From a checkpoint of a small transformer trained on Wikipedia: no biases in attention or MLP, attention and MLP in parallel.
Each number is 500 + 25 x the weight over its row's rms, rounded and kept within 0 to 999. Layers, rows and columns count from 0. Numbers have three digits each. The size before them is the row's rms in percent of the matrix's.

# layer 5 MLP down, 192x768, rms 0.107, rows 0-131, columns 480-527
098:506491492536518473513503536491514463511504501509495521527553535519529566530506500524466519506503469496471478482515489527484506487465543462504546
095:460538486470529485490533438481463510518501484498488532541484499522525532514535463481504487494488507534536506445489511523575503491501531487501482
101:493497513527501539551492457485495474498461530501547508473504547477519468477469538539511511518493533478534551499498484490525474515481499531556487
101:464481477478501499465486485543513501511470477476520478513501484494511503520516482489475485497475496458554507474522490463497479543500498536487490
096:486548508557512443496497533506515479468513487521542523505491492482479481457482496533529514505531503476506449515507523468538514482529467504483520
097:502509449499487462506481474476515495504434470512513507531496496489477499463533500506489492511475448462501529489517498525481516463477512521510499
097:496525488482513543500481520476490536484509481518552508531554513491505483518483483475501515546477509518474480521492534479517482507514542493507522
101:512466533450486503487515514520455505498527502485487492472484505514522495513535535471474445475494505508556489492498493472502532490515509492483488
103:507475505534494475490516480503506499516485492523493527458488525505499481502491519511467494491523495519495504475493510497527475471501441482508479
100:456482526506501485488496494519503521495529480445517556497500519491520491529485522451527524502500529526517473500498528515536518447514481514559512
103:486446516510497506493488534480506503523514526503533548496495488495481500454468504499519494507518484487487524470523526447502511499501533498485506
099:477491493507514509509459512467495520462560548488512540471465515520532510542519521510465471489519510477541479492506523498478499487536493481553557
096:522505491512472517541451503525498508502481507508501489508499515523461487473503519477526521506526513479505492513504433531481500480514527482498475
101:520506473518469465517520535534537515518485485518505514492501499440499506567532525508515524493481489506473529517457518506522488498482476469485530
107:506500520494472470496492517547506516492461479484470519522498538502539531472470525505541481495511519488484513497507501530489455495489493462519460
099:492485513536495502481513504517474515512536525536497490527505503509458489482516478475518474507495470499499543503512520520513494466479490480485471
104:521496514536505460507534503441496517519511471492453529539532439479495512495468491541479485479519516527520475490505489502523506501508528484518481
102:490542485479483505529492507515490481494499475482536520476470509522495475513470510503517511482484539512481529516504502467501510467506454472525486
094:530456513511504481485465497520459512493474497428491513465492488488480527504511489494503497495480494527507467507481539534526502493482480547512452
105:455477489503486493485496553472508509440515464512509465508492531512493552476536504458507488484499495539486469504492498468505477508516522496504515
095:537485515507495492525495500487499537476488486531541519493481484486495513468521521486505534470550538474521445527568490529459519549492498537513491
093:495485474508468521486452514499509502521452527499523506526532516454486518485544469513505505501493529481474529537519472494508541541498459527504471
100:507505488522456487502506508503464509518447491489523490500541505537498483526505494548479558527502543464458506488462440472510477521504475498490455
102:507495485548532531509471561461506507553536482507537500522468479526496517491465506521498510496474474495432496510515496515525516463483532525496503
096:507512478465474511474514528513516493507523509508528524474481507486504514461561468489505538508511547489483517484524481500504480494518502488483485
096:512503466465523516502479476540498496499509495555501482470494513525543512493482476535473492483518515479487457451507494503515484504538504511480504
099:530497497496458537528517429519510514536526506483529487514507494484508492521472483524444526487510464520491567464488580478526520494500499506504478
097:477513483486501493542526494479485506488521534487504470504509525499502503465524464462539470503470514489498462523477546500519503487504487522480502
100:473513507485514536479488505495460482463529492484525552492461478479537480477500487467526517492490497488533491514514536462529531495498507509499520
100:472502479508498491447520482509512498492526471543500495552495453512507440472483541485471479497515533518487462516471515457506519511480494510501495
101:473527513451470493474498490485454526506504467511496494494440563517501498525452488489543460529482511505490500506473476511517507483495528509479491
101:483497536512497504527512535510492520494469546471489495510538521469536486536508504547516484496537498545545485448512525509532509507496516483464499
097:532521524484531501504486499514468482482498489469528516466485488526523501485449504520550550515530443477512490503481482487522502480509512492535522
108:530507484508495468461501486475497498486485517504518497500495525510506505483490567466531478473481516476519508497493492436518469504491505531464510
098:508526500518463495522516468529490553467492475526460536535488474500533506537509527492529509517469534532494516485528493529485486505422484513518489
100:482492472433512519521501460496478501470509477484500556518462512512535476472466485502452480524491518522559530514481462515496495502503444516502506
096:469484546504473491509494468470526539455471492484531481541485506522500502469509460506517479478512501520468458456478455463471478483484489481496526
100:497531492472506503472534525511499492512501500508508509507505502484488487531510516507479545459502483488512541517487503505517510439512536489498505
101:478522484523498483546489519462510491465482485522469505493522500433488486540443490508473524487508472516523489446438502519533507519500525468488459
101:456495487514495507463501498490486511493548447512508524510478502468468501500444490521510538505500497488514520493497503524515490502476497506536508
104:541533493527465476522495479504523478535485480520474487468543502490500480465476513538465552470504488490499507499484521516501518559509507497492505
102:462488517489534484486450476493527524501515495512480488516481473512451508470541452478515504491482544488490534462525543514457541451554500512503541
103:526500476499501481510490525504504509506506507533477517524479554504495497483518516480450476550496481554478489511516500475479514519510511518508462
100:495531503466491483516519487526457441529484420496489471530518516490502479546581522475503534516478523486447474540477462501496504480530493486516497
102:510462500498535476518534484476447486481482499498514489519477490485484521497463506502511491545539491496497516487498494507513496502504467443527481
099:510519486529525489535493445501503485503543504520487452512464532507543547521497495502502502508476529509481494554497483509506485463534460533463498
097:497511480498467518471465533485443516524510517494491510533477496475472551466504467503511487498515505499535534489495475540501470504489462475472499
102:482548493519487523463491506510533474478531516509498480469491479510538494486500570475484467484516531521471501478531514496522519469472520490459518
096:509533460485494456519501501485477495513515519470498492503506487524495465524481459490487485478532498488488518524492512484507533547489523462517555
101:526495510473513513512500468555518498492532480489497492515501502519526473485513532531534520448474503475461483505516482498544439474497493503525511
100:524500500478512493511524476499526491517512491486528520487518477467508520457495469545501508508510522495493514542507476494483540533474472480521548
101:492479453518475458491432482493472488535475468506498469521482491471546508533479501492499479492507474512535508505528545535484532459468476496478471
098:416463458498491495515480490482462492526520554541454487489463492521457502490442466535469485496508519504496488466488538472501492512505522507508545
095:470474523531483480484445491511482470470522531483510458515504472496479489478530494477481482532460492536522469530483504518487536480497519489518500
105:472486504474509486479490541494482494525457488509496523506487503449484539520508517534561495490505486527477465524523534528440509494484503501469523
104:504483559492529519494490469511585539491471525548476523476500504517494504542468465506509443482531487546474484507488479455503471446500472520536493
105:531504484485496506507474478519478506502444528551507480547510504513522507453511492479527531504508527499444495517534505449520506508514462516478491
097:506473482464485490501512470473551476500489502466527470483492530527517500466528483524488503479519453497466506532516516513497485514560487486519500
104:456480531546457532477488528500552501483509502510489515484545542512466512506502497526528479470490520498518516520459500530466501501529501491564492
104:532491503511500495494478544543507492492520522513484513496464504503534500507494493521485499501481508447494471493487502512459496470522485500511508
106:496530511500483476512491531488510475481523467511543489514510506522509523512493486499512501538495564521521480488507500452461486467549488499492492
102:433431525462498475503515486525502478484509499489478463483498489477479543512467505512458460444497494477463494495487524507489483496521529505513503
106:534518537472501475505507493517443556524470494476498507489475509481544474459521485527501507484487507502505540485521547521449517521495503496495525
099:532514478529531533522505499450516473534500492524505475532476532505519520485506542513486497444481489493476534445462505447476487504492512502531482
099:519511541474468428514545483519496449492515462514472493545469490482480519473468525460488507519511541528533449468523488527477525512513510476486508
101:501499485492465477492523499466481471443449481473509512484505466460543482514501489503477452508471479499510463456457504493475521535438413459500476
104:511558513514483497532468468485544465509537483532503452527508470494479484511528488515503509487489483511480496556508498496517481510484475531497540
107:508504465518525480518498537477515502503460502543500510505503491542499468467493515489515483504470481443499467516517485475498494478510488442513485
098:475499546508482468508542448520468520465492509516535485461507534521511536528545516480499555578482520512472492478513487474491485497510474509563497
100:449476484494443512490462512510510473536523504518486513491481479494514457523474496519536551473506481506550484526488431493512433498456503521479541
092:544538472531460463496536503542515494457509502481516506501526503487516514495481519500492524472497485476485484502466505526535539502486518510529462
102:438529504463545531523516521501501514472511544544494552494518482504505493499531474486490509489524476497536486519482460498484472472472531476498509
106:504498497519531565512551510474514487479510487500473511502479513504532498467540477507497469496520489448504482486479451540549502511490467511523540
106:483483470516480514512493535506510534466503499516546516515485516501473489469502447523540460467477489523508483472474525542473454488482490496474532
102:535467518502495521471511497530489478518522496476532506518519529512497502527474448443507528487495489529521499484510510484494499517547498454496532
099:505502479493507511541496496506474538502473455496496502521503543504507527543482489512516492478478507502494506489497498474495487517505516526509501
106:482497503545495504505463519514504586520504497495502500475444469525500510512512512469473508502518530503518487476490528540504458467472551484487505
103:532521531490482495563500518507492481465520501492526507531487508490520543464500484532492474476499481490486513520508505510508502530471493465539499
106:503480538460481526465563479530524480462478515500520440470520450488517473481495497452469519498532529488520495498499499450502497452493459485542473
104:487457494476521484519499471506493493490493479498505517493515489498490533490456498493480475526445526497528518447476508479493494511511473524515507
099:538496518477483506462485515516484492510513521490477464492510482476483528546483515478510499520536500486480533529478503478526455503509484541512495
097:535509547523456548505485512503511453509502494507475497515464517503497486513495476536486467513545505538493485482495551569485515512472442498508484
102:468527530497524524525502459510493503499525478466486469477543506507488495519516503486500466512526524455516542525502506540512527478492548446457508
097:541513490494483560512492465509485490492480518514489515484521499477464482495495540467542529519500554478507559530525476504580520485513488525562522
101:516515504529483516500540591541524489503474487508539467491472504519474565487484500523472572483514466543448505525499510521480490516497469535550538
102:477453496506512463506505487512497436510441437513520495490487498530509506478523469507524438517535493485492508442477532487494536465473506521471469
096:537484519532485493514538512483475511492516494489516500519514491519492508514452470505459504499559522450480521486527459495498509516531487463500489
103:464489499486528532474497477468505505488536496482507480506521495522472499469467537500500517507475521500511510462471494531507485528508545488478453
099:484540518484511527536549524512561497521499481502504470532507463513463477514543492549500484543494442520526496476484489500515449527450516544508514
098:486489492505489493511504482501452498502466547502441511523511474534539506449500475499450500487488522456527491517504497500522544455514483529491540
100:511504495497494500538484519503482465453503505540559466523513516470513486507498509500524512531472507509457502531508479486502466545504518470513458
098:491468548541535455488465497482518497502506485545444516495473490526501535535504460527495471521508507536471486481525503501493493525511497521545502
092:537499460491522507543502491475516508474504449541484495512484509484514490510504551485463488461503462520511573495502487468476523500478486491470481
097:463486528533494532510522477535452468503512502508487539494486477472514506479489501504530501497478520529536537517485540481497488535461498487522468
097:508465486513487484512504533478511552507520539562529536488492511544513496467541549507467486493509484519490480480504532496520539480512524488495554
101:527489527470479494471524512504546530492490469487517487489494466530489471512488498454498518473487570464484509471468501503506504502519460507530512
099:498553550511499521511500493474501503489477497506498500512508482534503502529527481485498513499534488489487477512494541455517465502515530493510475
099:479483477536500496479523545533497508542473486460511506474500489507532524522509450454460476510518513514483484552507501502476490503473500485503505
097:484533507514531493524488460465516496517463494524524485479507504508520493502518499501514492500482496510537530492485493531504521502551493512492457
100:499490504494528518510496510481466516538521507501471488499508546511486487497475483473481492467481533534446554466457511510445526477434487483488477
100:510476483498529497519519513493500536545518490502514461469483506516525503484494536490494499518462497527459496503467542506480454512537522520485558
098:499509475489461458510457535479529499503549514531541476549467523488530454536550494485492513466504505481529460537455509516482513479514512567510494
105:466502538482482499501462499497473487506529560485511595439486477510502466513500450520488438487502456513504499495486536512494431505508517541514488
098:488478469485499492507565428526525500471529475510517482438485483474524511508458490521522514481488490500483499523455445511525504532524510520471478
104:551495519468535527535488527516518528478492526469504497475517467487544497509516464484490474492506471507500500473560507452513495513494454481512506
100:539567500489540542509497548427514540480520512482495463493509456494458491545517519516496502507534493483500499477507484493446483500493520588436484
098:537503526494479528522505506487524522494471485492467515489504528498508497517512477501534502536478516541527486516485486513492465523502519511510449
101:516537475482503477529511507482506439465455501514502476505513453490513522525521526488506468515488512504503515499479521520475542530505522489426486
100:494508525532516467522512493512482544500509482451480479500463464488474503515515498501489525499513495532510476499480495488477461507500512513508543
095:476524529457521473561473502503478508485480512521481496517483509542511506479537533514489471477508472562498462537537451502519517505490557509540538
101:495496462521511524497509509490475456476481467488496497487569486500476508502516526493493496461548511525506484479524512517543517519469490517511498
100:423498499471495496512508452490528503474517495492474552487521496467516502514493430521507489457482484524428493504472423496468544506490487513512507
105:505495523512543479520535476456532505537543471512481497477499509487492473512523491521514473519530457529540528463487506519489481529466484516479491
100:527514504482464507524521512515474541480488501503497514535471492542451507551516532468444523515504444518526519504505492508485533502481501504480499
103:456498498501511513503488464525512585500555500464454491450515520532442488521550479529505482499511477454489521449459533555483483512497502448505484
104:466494513493557501494452512508484522447489519515525522480484500562448523481511468484495531516518497492509436484461489482506532504515495493483508
101:517533504491465525511472469457544469458532508472496504492530472528518494506464538545501486529540492527506495508463474491469530449458507494480515
098:479472498477500499530505540529501492545478472528413504491524425549503511497479481487492508525501537538483511554525521466463501509507527496479549
097:469478477468510492497514531488465505550537456494475497478519514520517501480511513502480518545528504485494529508531464468467463509507492479524494
105:501467508514524504528541501503480525520508537506466488463529516502474467516516504443491524456523464491520466500483531548525492465526459525493484
100:523535498437516521500474463508512530481524493469566473490483527506518479414506485495524515505497515479528461540515523497564511524514512473489492
099:510508549511491485477508469510453503520465489489511521473472503511520484524455522463478486502496506508523475497519496504454505470492510526504469
099:484478516499463495519490493475556536493540502500519528520530469518474480524502521511502504494516472518495463544525456465474518514501566532537524
103:460488495498538462512454486523504472497524508518510464481501471504510459497512475488492482514495487516492506457539450520515499481538511512440488
098:511543494486487454506531485521566476530520515478520465455484521474515490500457499547509558484515532491493537505487495505527523507467526523472519
104:508484475474517536516525521483504467496522522497443499481527435531513490483500477518536534510500506507540550490513523549492498529505494518453493
102:457523456497520529498486520503482468483517513536509462511512503485512451429526511469502521484493511527508527525488490480523482481501461534558532
098:524484508488475514556462486562469444517488474468483487511507483462461525516526506533520504476502469500499494531442538506501484509471474461483480
101:501493473514509498526507478508456511501484515460486504542449519467528498507505464488469485486533525456530495469488522522471524487482447516504548
093:495485499493518515518477503470511515518512498512468511453455519519510498523469478498530554495507476523486467505487530503505485499522503484500470
101:504506478504458461502485495512510478481483487461522486503487488466506499514487481496444495501485496508489456486490526516471511518502531490459518
106:553486543504461456524512508484534521524469489557510508497501534504440521492453512555503526510436456514520512501535537515496458559463507507514501